config = dict(
    n_kv_head=2,
    d_mlp=320,
    activation='swiglu',
    decay_shape='cos',
)
Each number is 500 + 25 x the weight over its row's rms, rounded and kept within 0 to 999. Layers, rows and columns count from 0. Numbers have three digits each. The size before them is the row's rms in percent of the matrix's.

# layer 6 MLP up, 320x160, rms 0.0656, rows 286-315, columns 0-159
101:490490444494510539509506514522473500531504488484510463533505510504540518505514509461523489495448535493493493507492506504490498468502525510511505509468513519547519514501482504460540505532478496486493479484460537497529507520468527472505498509510499505515485559503537507509533509457501495500486507477497515464501509454525523490559514535498480519477470488497515520527475447591471512512523453546493466557483498532480512510455495496507519517502518497491475492453529528525494536460488553
089:486492515499480507498463525514527506503496480545494493524526470510526516526550533534530492522505490476486525514502535541492503502510526493529532455543552522526477485539475531531497508524534504488538464497456525517499512557497500506524493544556474481504503532533488499481482492465441459489456505514506493520484492506524485491499487472507509491468496474456449510526452553490511472470491482504477480461480508499481525538545491515468480477500502497532541498499503491536550487487519514
100:521447513490486491512492513477517472491511517500483523510473514501552505487520494486529479477447449534489522478501509527484527493484511466502506506507501509525496498506489493503494492503515487552475488545499503491531503511531483501522455476525481459495481482513484488564527497552481496502490531480469480483503519446478527539505476500515506550534538452502496559525482496484515528526524509491492544484521526461509508515529550506500500480502519503510487471475508503412500583508530510
098:512497521458478521483502506467515488473552457483500498478546506455477481500513513504521491462433475478490489484493474507490506525453485489525469487523498500482485508499495517486502503516489564524528457507493463488485488502516543540521480524543490498528476497465510535504466513498495486514503524514501515542480451487475481472533484482474531482461432484494502516470500528558500483472484496515485502526494516479511502509541460494489533511500497509453531543532475478559462499463470498
105:486512517484501517512507471530543487502514543503489449521470489495471522510534472485513504504514491517517530483494440497481510491514492481488508492497497498517501458518550466511512536492520519513498475513508493554503512509487515467530552484539527503524486474463514474511505464488524488524499493451518470547494470478469497548513514532547497496531462502475480486508519502445483510509501482498521485514513457453475532562528508517514477525530494559546490533499467504521463495445466476
104:516476505477506455485512521488488498488505456473494440522457488485521531524480561532541474476496526524472456521508510486519493507537499524507478549506497482485513506503455465487543499448459467467541519485498491494451516534492483516514510511517536501486484537504530492491481520513517505503485539487495508508509512533532502500515508486518522446482508455504477462493520550544519478450496480471476503485459521496510512533522493499477544513459469521521506536539517528524480465492493526
089:523538537575493503443465496498441488529519495503495512463525491486530520482510500474521529478511480531514475485507496452520524529533509550485481476504505473525468478519463520521493502525486499505517539495501505486486487443550559486514521478497487484461481535528476536534542523491506533477468514532521492460482517520534543465491511473483468482482469526515506483467489514493487520507481458502517496509541488521517521523529479489522491495497485483522502493473466505531509484537505544
092:478508468509513512532493519512501515514513482494497500529460540500463525459507477518499528576508518502480473447511489483515501473522524495475512478495495499524518461489482514501471522502505512458451475527472497521483465475485507494478546522496502518468504539518549471448493492495478462499515528489504506488477454463512521480482525534497500499509499478505487485517472485508465495467555461452524513482486541504515480500534522470566505526532471542508524541524500498504478508534453449
109:474527503520501532517512443480428475471521474508571487548479484499512492513531511546548463505497501527502497496454524467506502516511518493488481482518520514493537471515497507556501487465479537515511511526511494483546518498478497474501527537528492478512464524498498512497448489469514489490478522482519535548485519497497503497506520518470510470556516488502458460464497452495500492506544484514496501496502506559506472534507515463511499527483498552513505480480495487463476485477494549
100:521517488465493485494496505510531466519530470476496483491486545521475497486502514516515483492459459499519506508482489502510506547430545509491533526536484523503520497465502505511532541502488527475489486478453512455508487486499488473503509464506494509453471475497522492465480480523509482463508519476459437485488476444496518470492506497574477532536458490502510496474475469503431509490522497534460486440464519486462474517498480503481510498528506503542496483500526495491496495479466525
102:497491505507461508491460467502524485497524456517497475501483494476514524502502524550518546471474485465507530515463486522547543457507464467530560502531455521496550491499517526542520536500493473492503482524514523477483489485543492562498537455515536477511493463516497516512501486468504506482530464506506504495491500487462465476520509511493475479504470510468456518542496499501497515518506524517490455467498530503576498528468530505490456498537512526504502529487480482506455494504491510
097:481506490483494507514476508542465446477496552536502523513543492500478481473463541486510527516481525494482461481491533514460526480515513495461469484481502507577526506477509462518486507481491535515505532528491537481481498514514517510505525469562491492530447460563480465495506504495466521484487535520472492534524477530517532492504508506519525542512467490494524454470490476461478466493498509472491489475533488526516478540504490489508507525478478539483517495469534494539479497482517478
094:478504524530527501472473472508485528514541540489559488469478496498486488475452498476500509464494528482438517499471481448496498496530495478512509531493505495476515499498514484487516469505486496504485468503541510509517515518529503524460497512496529503494452535464508481491453487484470468474487522557543521485458483527511466481507473524447465495500556539517489514490522519522541508530485524488530530493482472488524528519477452484517492539502512470541508552512491544500489473537510509
108:467522506487525512493492503494504477514489553501492512491482488471502506522504493488452491473486502472489460509498502477506470531531506532509511488502503472497511522484527506502541535503522489460485527446513482490505460514515474518534480524465454514497511470429487546535484535526502508477476508546487486485516482483527493550531489524485502443547502536585510516525504467537518560508503492508492501498486481493492487511523498519466502506552484524519523457512513478486530551530523466
100:468523505507503522500550494511513469574467477499521504523520516520506492495465489532545440530510460506512483488530526492478493487511482469526507539521518542477495461483470514462525526500474503503506499478515526453487517519483524467519514486528530534484475481524476507485483487506483483546459558507506483497533532511487525479490498485454514457504494446497469524494517545525466477502516477526487533500541539486463460493508499466501528528500479539478456482474494527527528504498477498
095:514497515493535449488518485440460529505501511516492482533487508498463492483523518551490475473448517519474454537496473487463468483467485473506497503512502473491502470484490468483487518513559449438541527466511481500547436524519529505513547532487503474496508530462534495524521495415508492498528511535523499512532516489504483504500505548516515493525499512501490504513477508504448507467533472495478526497490524536543497491464485485481520513511506518482504506520507494492489508513485501
101:504494461514481531470466540521510441481530516489501500498517484507524483475509491548512545493487535518504458501537530503513494489494517490447512525494540533476469518506552484531502478496502471460548490510474477496500466501463453477490501508443519496474484494546507458482481501494488525520526530512517504509502498504470526514509541446534506497541518482512485501515487512431528521483502475503489453501507509504509500478487507476447506513510472507456470517533526458522455463498512465
103:498480498479498525530528504486548518478533500455505527527498510477493502480528608531503489497487522493509488495494528490520538491461506519498551498524545506529438454513512507524513496523514510480515481494538494508537426483475504533471506501535536503477497522504505497466493497499473523507485511510521481492507478553480510481481498535489531521535511450515457465515510458506530545513506512506493502477505490526479505514539503489499490508497495513473496482489435479464514486445479491
101:508491532473525473510516481505452481480474536471494566521496487472489565480513508517493497464488492472490436540451482504487469532544477534499497485510523525521515491541502520492541510477485449501562508507476479524488498484489492501474503486506478477487506476551531496491528525552520495516479548542457497502512511449555461491467484512502499491501511494519532485477498498502486495499487440480488514495471508500540499533496473522476509507520502497532531472486482510464473536490499510
107:514522540463491489485491518471523472493517510523527511470476493485485481484494546483518489452515488461489540462497512520495522498537493453503511541512519519467489491520550437495511500484474511511478498444525457545500542494493471533525446503528522479486495536499472508444485503466457514527526486527516493499492508469510518502522466487505499558515503479496511501508533479485502513497504534432491500491435515496513512494471534523486469502523476452488489465509477494521506540491463502
097:521482460490472480499490517472526522486495541484476502499519528534496507521543535534505519445495443520484509427454530463554482464490485445484506498504524479496476478537486516483519494509494508540482503458505511549489503501481491524484506519544561532508511512476481492514450484512496505476536509503485526471494453502525527535525496545497484493553522523523475502511516488494493510534484497491498499534479487488516493462540536482508510494471499493462485522492450510513475542503479520
101:484497446559532518491549555523524468469465502537496519496449498554513484472502504525528500505475504489502526515491511478559512514502458546470494493492496514483504520516529495494542507485507543508487509490519543469435458474510486525453488523503545530528474465479525469485485512486516478548482507484486520525518465500495523535501471496496494518502506524527464485492513509508479516524479476457486486484488500514503476497512515555496497457487491516526516509527469476456508454475482508
095:506511476492484479497491523469528569505495507497478503524535497499493511493510575503495508442497521533500531483473514530517506477521482483499491512514465478499461529534498520475507490487491480504536501457500511491551482445482462474486472502510486482480534534488443525485496455454492530503498475468537446505525513499495490471541487529493468473514514536511434457498480486496503512537511445514513475500513537499504479493517515511467490457495522519476540470502450489486498516517506530
103:492500548534452507475519496463485472504472443467517495501540460513515511535509461513491501533474488485457502511498475464486453493503519492503476482468478499528504486499470480486523498459548518481486505486485511483521496511465491522512467455494489511480480472459489526554468510530513493539540483487493536556531501433496493531500516500536471474477525501517508505500529441505505490478469481526508533473461497514519459473460493488494549482529490490469468492495485516511510516482536521
106:496499510466533508500495556504518503521507561504485517471514491556493530538522455487532485514496492481510488488498504475500487496502553519502541491529493480552469488514496486489492474514537450502463529438511506517489489503446484478498492504495480489515508486499514498550455518525541498491492532567507493521454525462522485525529462474508548485491518525536482515513492534489483513506519490516525489538492478516491485503517479510476499500475519527532525488441467484471513481516532436
097:534501519544534512501515496513502487508477464538485463494472514486480479517531523522512501491502540483526537512531485494472492521494512509508528505460493462527488488484547483461501509498506601494513495499531435505498516457527512469504520478495495438504493489487481468518489546522467513490475472513512516509492484488498510483489463460478523514532518491528496449467523521459550495528475459487497507489530475507471502474516474542508503557513479470506535535480518473483536503490509480
112:498507479477498490475507467482532526474501493471531477519515511462467499495498449524512475464485494505518491500490477463506563482505501478496558504469496473503463522465510504529502497513480489507538503468501561473512493493486553494563529493501546494488470499509559443455484493495488500513501511569448478470485476511484501456517533494494546503500512487498486487511540471540486512491522482520494484466511500527467495504508504507518516445514541537499536470502525496520458526500512497
110:503515529489510461535534490524484526524489521517479469460504498490508472554536511473425546489452496543501510502509522521495507492542486461523495474477507474473511489483496516473530478518492491512496489458489473484499491481524518496535478428488459495506481467521488506517488465536514518502512539523525490524509551507500544510496533494501546494514513512493494497491495469534499500480508487466513499454556536471506476475503477475500501490494515521531435522484528440469495482495483458
102:485503524492508503495519548425468496523519540511506481466479484513457523494462512480487494493518560509504483534506501495466490495530499492549522504504532494512452486497498552508475520513521488451491506495472525505505528509500549506493551455517499493500524559505483508509509500519517483513495451488532500477561502506520520456476476506462558522553536486489532502465501489486468509507478481489490517453494479494493500506468540489490476500536472471511486475522472536511484545514488467
091:507529475493528497511529506530478481567463521514479502486496489549502490522482509500478510544506512539505493482508513518511490494531486517496476535505524512498526499517467461514555494454515497525482554501481464499490469484459498472497497531497493486442474483521522498508497530531487503493448512512555500541508512497496513483444501467513487523505500492494522471467539521532500456525491544457525498475511511528475468467551462534561553509486514499489502491472543490516469487498483518
# layer 6 MLP down (transposed), 320x160, rms 0.0803, rows 286-314, columns 0-159
104:514505519544519502466507502477492536511504444495499534509533452497542532508489499512479480521498527495548532540528532468474472504518521525472526484510522510478537507504528455523498485488502532498506492497521500464479475484530470552532465449528509505504493505492492501495489524511513465509488494520501535504523498490497466517474455508517451524495519470491512533540548449485473493506494532486460514501521470515515527531527465408524483515507528513522458457507521499485495508476521519
095:486525515499445487463514515469507547504507507497497505473528466489493468551490488517488541471518464486537514496525484456504522489491492501486471492549482478483481446517475504480469522459546513500500512500459474529505511535496457517507542487555511558513513505536516492512487486490516490493522474494502509475524470483479519488508490523488544507466504538500507478470520506519518446472493477507507523492514433508481529539524518506445484529508551500498483514520470516536503537559518492
091:491487478518501485504512513504525509498463479486502471477505494494480490518480484487495518505484514483499487492525550449500510517487485514466522483494491483459501462518489530488496543489489491488501504503516522502494491515518519494498549489478482466539510492465517512476521530520504566514522540463495499472485497540511466453517519479534499509506513502518533526467530493522498486524502472496651493513462508514504529493511532484492457465524513476464535440533506510500523478486492518
099:547488515488490521494456464488489498491539521495473480516523475517500536514513452498488505505497570489458457544472491486488497501492496490546504486487494525515521512460494487527517514491491506491529496522463520458497489507530515502528543503524536511499514491491472517518484504492491485525441526508487485475509490474476465486532526541500525490493507502528526481522523526557487466482467505543553524508524462432495486509490478495516483441504486524500515531530489491555461502438510524
094:470488492486520458502496464481506509519517495468544512488489539489471474510474514467542569499498473510517491514489497487505513481480520516484518491513477502461507482483491500517510486487456487495480489457494499460532512445482496478498457468488522508421513521536488520542497483504491575491524532503502522513515516534501519474495529512465490490515517509503519482523480467473518522503504528494614442507473521500543493499502495467513511492485509505485479487501503478543499537472517509
097:461471485493499480532501504515471515520526482486460511568491499463451483518520502470528505511544527489478538535511529453551489534518520500511494475505488483490520498517505511531501525475510470508497496521471508476481516509517477524511484506515514493496517519498499520505479506515482562475539492495476470497484499513513506518514492496516475501478503493508520476505523490507486504457513546505635485575485491528525511477505470454507496456534484470509502479522464480487503490477482504
099:516520469514518466533483506497511518466499492533491501489477475485478481498495519504487472498509483521476461483511489449535489481540533524501460511483551471518461492534529482512475478539480505461463514556494531480464518484561522457479530475479488432476498494505496501471497470503498524479531461515477519495528496515480503496514507461488477474507507497530524479493469512526466564513500480457575549540527530494486531454501514508499485478476484510504506491513532478497491509519492494
093:512461511481511504510484492504497482503481513505503493528467487540480484500507492497510511563497478491486434508497518546515485502533510454526512506525507464490502492491473470464511501496493514433458485538480511526536498495562517491475478521504491508488523511511501517498514532561484421504530488459497526499498496473482514486511495551514511486469525529486477486458508501504485489462474457487402519463532518523491482483536512460515499516525465518491520491501467512530501499531498506
109:501470474488467555524507515516473483562491490493522514537532458546483492542508479489511484532541511487536504511482496534496500491547489490471505537491506483528511498514526519533496451507542505460557536494505492515496500499523476463508507486493474495526484515485506478457545492485527496490467481485534472483480463476508487487521552516505472503522534504520438516482500496492488501494527534535398509504489534480491499504493468505527512512511491509484521516453482504461508493543517497
105:525485482468478514508525511474500466528568530493458515490471493485484499516513496528520506522498446512500499474494519469539577519487518433469474494507543505495508473493503467505521537484505520504470461477479485526464508524521479537498487498496501497516456486481547519536513476506473506507493485489465502508513503527508519516514553542462514506511479521455480554517517518516454529482517448511520473460512489560503500481474523539477512483503509490514480490489484514491494528446505495
098:484467475500497550520471541502487515513509507486516525512500525476442488486532489473498463547483495462524484519492537583514465548474492485471495507477481484503508482545522519495495530501463511499566506494531489500533491522457468499480487514465461505520493532446508496487470463504496429539515509543517474504515496502484496497552508547520535524531508521528488519492503502500511495525490513502438505511510494533490526509466510487491489529536488477490516517500470519490492466527495480
098:532492498495473485468531520495469501516493501491490447543519553537511524527499499530470524482527487488490520483516495550521492525460522546508532481476532492474468497513503498531495504474513477516505489480516485526449527492480482420514510516472494492506520476482505494484471536449508453498537531493494489526522491497487452523540502481489462470507544495548482509500477501565540495525502531510458476463531505530486506520510499539511491519530495515498453474555496489516501477513499509
100:526499497511530518525464493497504512528504502495502500490505485493502506491499481538515489507532514474450522501497511489469478511496532459486525497520517537495504517541503473515502494470494515533504514512518470521524514506522486518506495489542518488558486493491497471426505489503526404470519476510514500495511514501474488485490502524508502502503555543517460522491477476491495505512520501534380543488491489500494512537509496534515491609508492494494486470507493498507525491484509506
099:494478468472529522482522498495467497520504543479522474553524526515489508490492487485512502536529524463495494493504478570454482537495525490530509480463503473476529492513504433512470537499467469494515516549512528466501501547476490501507498487521469493498481541506513468448510535514523449526496533468462526471493534501513486469507548485491504491501496466533507509484498484475529468471504496486454497523455483503514493471511473489495503510496503463442493458480520517545493489543479496
098:488550560481510463527496500503511502495505474495488528496512484511471482528501479496525498512511520521489496512513492549497496524480466481536532497479452535512490509486447522518468549490494493495487517462490461480524497490508478517485457483540523480530520521500490531512508506492475478477455528473511488454496524498552530475473505528547503489488500471524444484521442488538497527507472491513428516505503466489464506525515513469468473511547514528524488482486486482512544542492527539
100:492499490488504499529487491484460506516515510502482494518508499472468489473472480449501513499485509452520541551506475467456497501491550489476529500501519505443472553475490524520487497556519473484485492537522487497482456517549477470550512510469488498535454499516506482529499509534500437518505531539467489477502460515485480509508511528495537493487521490526499493520513477513445500528482473506431499525495504504482513485491494522524467498499492526480485513499519457517513492584484485
098:536534513510518491501514461474517486539491500509478516497469545556468557507489495485471476514498466503474484530527457536473459505483481496546479484488491504506514487489464511507490490524489517516469540512496495492524485479522519513508478549509479498527536534491505521533513505527466549465521464491459486515511531511528501499533510514460489515514473452467561500513515509472445525520526533521563528522491469482484498511545556480498501486511511538515465476472476486478493510504501510
099:462506499545491504515532551539482511540465508500472502492458494536478489470524472529482522489514461514490458532487521516551527519475497487516501500488530501492498495506529530534500515534533493482539485474496520529489473542499500496512487485456517541496479470493542496462513484516455442511490525514518473489513530480516518490481490484542507466518503541482507475520489524493451515521479498451447506471495484517517500454471539491492499503440534486469451546491505488502525537514491487
101:500528529528468510488505539531527514487528494498520478497504537505492489483513479452452492512497484522456550500506522496546492496469468538469489504474484495497535509484496499503480520530503507480483495486509527515535475469488502492475498509451532522464488459477495475530459497476481467487497476512554480475460463504456520556499494505502476505517497473452501455485516490514549492495502525484475524501505499507522521499492530536527504527462543531530443561470544478527475497464528495
106:482491497471537504515474465541524504466490489528508470486541500509529531486519488481541534514500524479530465483510480512520503464524496503491485554466497492490551508492464505557537478492485538478565540521470493457489536515491501475512523504495518477481511484488482473511507470538505467484512466498495505500546505507468520474482507494478525479517461498471471493463491527482507497482512520514558475490504547454492512488527482405495502493496515474503522546480505524518502523537479509
095:498516504507519506506503469528512467469499491488535503486479477465507497437459447488476469501538543476512474539459493536477492522546477579490444498493500510490513535490533493491491477473515509519525495487501512484514499501523503513520479483501509465464489490480509526494532497497494540525447478516541514487484483503483481491489498454509515513471488491491478479520523497547499504464505494488634507490501515519510498507478486526514507485493499504525512539527526512480467490475491505
106:535529478538490518478464533458519502508504487482526508492499485485529493506438522514497464518516514524468496462487500494510519493491509502524487489493459508492484490504517493510526527519490493514504519475507533506470489477536496553468497499551512528469519512474514483469497508476507559479473504512451466509499509542501560452494498508524495503487486489482516512509453509501523476475480512485613559512515510518520500466550449501494500496502531531462512505497510503525496511460461517
098:500486527474512525528456489502519510458515450516495489490471491518528512556460479456545484512512504499493498494491541554516492531503509484466514504512517465505495479473489466519493498508480471501533478503490512513467507531501517473532481471474442517502515535542518523509489480496498492512505486417505502510499557486537514509474496492501482475486519470532546531508472490522509489551485514503418497487504493489524547500472521526493509541510509492501485502496495506526506419533510522
099:527502526507507534496508487513499522521528496540485497520505525483525528540506519514550501495486496501484486444523502425518492513482535499506540513496550512529479490524479517525489477487491498475481484486527471520461491462511501481513526483490500476489517519511496509489459505505501502524562480514522484457484526516488530481500489492482480470536452499504509494507549467480480484516481445499629529489534488504508536514491527476539511535480493485504499497480518494518465508505473471
103:503482516498531454499566558498468501496507479518539554504517532459501512479508469504517488514540555473497519495508512499484504554505515517523480513481509539516516538494499492514477463518467494480512467502508487454501522488489492527465474511497452535490481522474469547489485501544487478506518522532515509502493533531503441560478498457497485507509514504535474502490514529494498542513528475515506497508515467491510552513488470508514505557457499502510479487463472524525482535456498481
101:492494497552482496553483497505501451488494503533504468491464481499478498499538503470575486509488511525533525520532530559497486508484490495479495541468538491495478470483507476461500487521519545540520499480476475510512554467507505478522523462508503456486550530495520462513481493487514533481488494462455473507504442497485499513470494499515517524496494488505490494450457559497544504513485497484561481512492460492548517500512474498521523497498506474518497518505471537481520488507535508
106:550494483452502548473491444499509514455531496490524482516557504503492527496494478502507513480510465509517492489474487504520462503550511495511468510516516508505494511510490466502494475501453480519550536499491514483461494508526503482555523501507499522473504515500500468514474531506487425558476522512494471502509565527506470487521509465460536488495478484487541509526506499542493524524471485552428492538490489475492528516496526539472474503465468477512504489483524483514484495504514479
109:506518511489518506513492496443509522543511517486530468475463521479490499507504526504476520450484467500472480542504494530547528468500506451492511495445529468504477520499512543539499508521493507490510477530512463471479485522515492458480482469515464493485463495539492476535513456507477462435456488534536496494495522501505537494529560495502486464501517516509457485470489506495510489470506493503449485460529511500491453534505500455522507502491473502506459545502517469516497517467532524
092:471490481489502466497524524578527509502510518511538488517498487489526466501496473524508511482523475522495499456481523491538482504490504553462487492529465502460527547522527485460506432512460533525490529537500487482513469461509467468506491513491475487499455460506519440456539503519489508506528546489494500539501499477544464514463519485502457494486513483504478513531533506515520476510511528521561511548512506488510503499535485529516508480474519524517481539478528489487502498485489510
# layer 6 MLP gate, 320x160, rms 0.0683, rows 287-315, columns 0-159
098:474531489491501483483517477488493532511513538478519515494501494530491465504475486481514520501487537496490490526493471494499532487522499484555483510517447461522494464482502499504511493476476505467482508503515470497501478485504497480488526478441511567516482493510486577501505504513525512480566496472535567453518501506444490511477525575530493536507517514510522507512515528446507462506473460499491487512508466488449511500469495502496509540495489471471506451555485504503516500514500509
096:511470495479531475496465523500521461492484528488474497503492554518541511467523494488524477509464478524486509473501489518483526487456514476484511511510536509550490502512484520493506515526518500502478498557479484479538512496485492492551470480501490496477473486478497508539536514547485489499475544499487481473510516461501522545536458500505504545550526446521481546512483482503517516491533520508503502483527506481470502508496553492490477459502522515489472473473502477433527588499527493
095:448490476484536480545484486463440526515454514487504502523472493501490524494477482480480493521516469535477507499461517493495476514518532504494527518538492507487478468524486445495486476455512461472501500514487546502491447533509476478494508508458492511476485504480553523538478506476502504491524501513505484461513525538495488561456459503509492517522526493516504465527501473522482540541501495518446487487487502504502497500428514504451476526495503513486458479490526514497529531540524523
103:543487496462493520450487482462516491513520515490489454509553501463497523532495484484523535494509467510496526499492432502472527495497487485506492479486511536494487482514492473510484525479492491534504453530494526487521551503465471445500527505540517512499500503474512489504475494492482498514464465518503466531458500474448482513507529493537481518528445535486524478481488502489437476468468476518498470508513469501464507553494488514490468503515480522533435522516464483521488464494465487
101:520472506495505479513517531510507502467482482502485486489496461508495560482459536508484517490528486468459480513524471509497488541553514476521467551491497447478508502498479501510477543487474477462517538484467501532474545513504498528489545539511513514473497545491524495498460507510521523504456538507529500468492498526543500519474465482496509489429483449474527452500500538534534463501480478457499484496481500491491498534496458505468514518461509534488494528497510517518526509469470497
095:513548529530493494486509478490456515511508480500448517477540466507496513471489502508539541505522479550502474485483525460503508539540527526520493466532486464539506466493462522499484525493490514495477502502469475490458497489495513530518507455528484510486505516535486559509530533535486475495501474516515510452499520533509476477542478524505481452462503544494482505451484522518492489505500464527464472507532529533515497528524498481505476523458468483506455462438499495525512482513503525
095:502486495499474533477521509472469497495462520507472515458491468501531474509485523488522476463543533526477530555504485523496487547475513538513488480500505518489477500500493514475490527479480477503506482524504500494503507534495509553504493455506517471521529489496477493520518520458518522476486471434553484510521524586467494528489484498507509493473491529529497553510527530457464473518479537513470489496492455501497481509467470504442496488484566486494545481508492478495492497477527521
107:504460494532506460477499535499487496531526524503469453538565473530488499472497468468476528504508531542523526453508500501490480475468488496486532547520498506509522472474557528500464492509542485487445563493524477497503536518475481464509482472487446535511530493468482517491475505492503503478503537522507478494513477490551517536472477526462478526463496485491495523518482485517513531456506523523510488494502526494479471515516498495485500482522474518500500446531467482509507494552519502
098:469507548507473513439480509515500503475526523489481522484492459486531465536500484494506502485508536490516490531450524467476525504534492510508511508508478509526473468494491446503476506523570491448496518557534535546501490511469503549518537496484526531520516489457475512488484496494496507558499457514521471478485482532509490531477538531456529516473501549536473504501500478529539496477489462534498504448484497488497497489528509505479462486499479503477471457514519509513489500503521499
095:474483503467534487472511498466457509490505530513530492515487503499496466539572457498477465482484546489493476513484495484528476511475550529484453463503480477521482500486485521483504512553513508486514502487478443530523529518508523438500495478463470489511480493488511476495448508532521459529488449499500503522506498506499519518511487525500574475478513488495531487483526497527500537487494458459471537514482483452471464444476516501504481497479513472506487466534490477504518492501485509
095:516506517551470490521468477468507526505553491519493520504509501455475480526500479495512523493460469528483485485514504480513483562513519478510494500481515483483504511493480491553491497519495521486573513493516512572514523522482497484483532528553469461464530473516496508532520486509513511491516483511511508415457520479497517493515508535484512496503492498482471487446476473498524521487449490492503479476489547523495521462523469458467528491486473485504531470472477460502511486493513540
098:503496486490429466498553507478550517500462456482468519509489493516492516541492477514476493517497480541521491513494504541513555534480512503485507468496493486544512476478445500508481545483558483495496506467472493479524514508467499509502470521478456509496525485518479523507520506507509516510535498464474487451527481460484501523534513499524524529484429487481516491511464493505473475468509443494464495487491500501459509505504539483509478472512458467481504455520523491498506532445506511
097:531486506470501479535476501491483512524508475525525468491459469518495473494519525472506505490509502473476483518533494515524502470498477452534484542500494516449505517488476528512486485483490483537541512524535519520469511501527540515553512507528506509499483508484520486492506481507466479539558507459479474468470493470495492430533472482504456482481529478483471461550516524513503455492471528517508537512574535468511476518468516498483503507440515481473543522495506508525488491487503515
095:508488527504501519535481496514477535503513479449468485491484472491478497535495434493493504479506536512493553517491492521449522526538504493493459454510478464502530547522519554510477507523527484515511484519454458508513504514495485507498492517483478516514480501481524555526517504518490500509514446482462520472458476481517473507483469524548519519496491466513514508501474522506536506541418536526466465508470488522528500496534490501528486458513506493515534507494496465494478484492523545
099:495494498473472471557455480483465496524517508466445496477519492536485527546509459446461504468496493458497536476507500527493458477477512498482510530512477539543491525483492532497501489507476470491485496520498531513480511516524513494500478507499511505496508520530500487516476539537517463512511530479449478504518472497465476482461505462494523511498482496560500512531516491525519506510473521538474485534520450433486473530527542486511521486542472522473525497463523510525503518503545512
098:518534502503469514470531500423513472485491547469500510490481520471476557533490514461499464507489520466524529529501493496529537540508493490505536464501479490526475519478471480511497511505556476506501505467462468507493492518476485472501510542549514527500512472513511488482479516532516535487515486477525498504526470509516477493502533488483519581485456534505516505520495480475489483475482507520506471496492485521513526495509512527455469508520485475532493483569543473480499451454486499
106:514480505463501488457476496462469476511529455536518525477508504495470544527456521453519474490491494505469525479461456509467445502473518529472507533469470503474501468500425476470466509460481492513476490480512506488494508495490467490556491515511441480526490476515473496518465506477521503499504489504508480520500472497529483533533511487488489513486451500494505562513516474486496477461512485502500492494514502482501479522468459505542493460537491523535549486512531507533460517522487505
095:500439527454519542505534482471502493471492512502484520521478532522497505491542534507526497493460506567494493515465486497458511512501531515491461501473506530537491497519498464535499496510491461525475505524526501523528450517479505481557518481514474514475540521481552470498519497528484499504508470454517504500508524494512522527513549471484522533525487524494528493453516460477517502499480476521495482517499479490501444487462507484520536507532436491494499485472529514512450480516548489
109:485507456506489551521523488482510500525530478502514496502497522511485496488471479483499497489509511446506538480494547503497476501523453468523540515515519503493522501493523490455503519531512494552494450500501519514537551487422531484458527528531508568484494497463524485482467520479508500520509491509497534480507472473457492500515479534501463537501510485448464499488514504522516503510499470543487461546466499498509466506467516506467480453511470488458517469495494457522471489526482507
093:510522477479474484507516478460547531515473529485461486506483526507493503509560540501488521461471503494442522456503524467520432483489543455503533528512481477487458475508489524476504523517509515490523511467512513545490488526505511517488514538527515559497533508485463510472446481518537497461559541487476516490529473496484519530517472519512484480531544506511471536523518514490508520508474538478502519497491487495520476451477536478517479500471498542481491501501491479517494509496497487
096:423502462528509474524568480507508477491502516521484519493482486530507524476501497491484481499513518489501503488479541491498456523483472522463516494534500505477522498446523485508524488464538495472465517489516506514470488514450510483499503493478524513573489492494528478502505511525496396527505506480518512517524438517503477540501468501475492522512511481518503503483493490512488482497519460507454495492506464472508430510491517539486503479498484510515501516518526445462517526501483524
092:499511488473555468506460500509482500513484485469508470530437497526484479478531491500485479517498558495497478528519524487511491468491521503460542480495537501497475506484489486513495464537488451475466534525499483481491503514493554548500530516479490506522448484539551499483511523499537507515491511551472455522483453509499525503453504517512500512474519453475535495486516518468495530477515450497512512518522495521536539499497490510548484496495529539515482510465534477544473460500509492
101:464478508493476514512470481475488498497454495464516523514500487549456497478489471520513535494455499510487510494474484490453490525448507497482459514481505474530498473485498535499512502484479550474525492491488502489496493494500531481517507483505521490506499473496554495526461496495486474501458478504553491530506485477527457510538548519450480539468493489519530486487542465535505521453527493529494519500502509507507483526410482474494536504521483511427501517499515503487500534470451494
105:505458492484496494513473465490495493575512545484460504500486506524482514498537538523461511481503542507497506520523476508495511445490518468452513502487475493481487455463460514516521532513512497486504490513514549530532499508482498499469514549471527461546507432498534506472496458470497508480526480479491497512459507538476534479519517488482526583488512462489500490545495482507486501497487527461502493511476506503480500505486523511500475481512506498502506433507500475446538500513505486
091:498500528503506501532476490476470489515478485511509481513480539483490481555536511541510516487473490474490515510513484520492529518460504503478518500478533523518490479489540460496484474495533546486518501491553430509523479487512499505504505502494474495526489554488482468487508487511505451499501509500518531553536454480448475492498450517441552512506488509541429463483501499503494511512507439516433503472483487508531512481486529523532477510507501479482501527507524489470512496494483457
118:463483559474504497483492508485469511561483514542461496463517492491503472522549548495484496532512511479498507494492491512492495475490532474506437505510502495483548499534496468501527497504565498495489501511488473540496495498479485529469495540508441495501530524521485534530458464531533486470501502456534509519485517453484484523504463524537474504509483508520507482523499525493511464482539543479478550492485536506546491499522513482505487521489502474481466537492471497459540490521536513
107:469542479554520465514503501477545532480494544460491486541503509502473514487458518457496518477563500466501518526552539495489537507522520477540510513517523479497511480511500498502506505515500530561479497512499499478482487483484496524500529521504480550552511494501523500456485498473503511493545454534512531521520478533503470495500481511523497501432505495515511472474499487508527503527461514529503500497495507484531506521495496537466449467492518539507504502490529557522491481480437520
126:500511541486515552508466506447478493491486522504489485496512489501465537508459543475461491478528541537520464511537499493470511489509472465518538498496521454538499479502526542521472522489521467498498503471503529494508538492530540497492547463525490499508530561479479509507504487488502501509489477473519513479535486492516515454478480499456534503533523517478521462470504479467462563494488448493525487491487526528468504494517520465475477504541510520524492462546482505510496511525512462
086:472511447513500496458542521512494458517501527500483545483478462505527481519506466491513524524500489490485496495453473517542470504510514493518493533562522517479491510509509420527520462481526496496489525524478507488499468528436486458486492529472478511495473499529500470504507478519500450497489496551542515540530496533489499505505518507507488508506493504478517493538559498538498480508518541501465484526517519492493480502479492522529547492464473485475505464502539503506433461515490496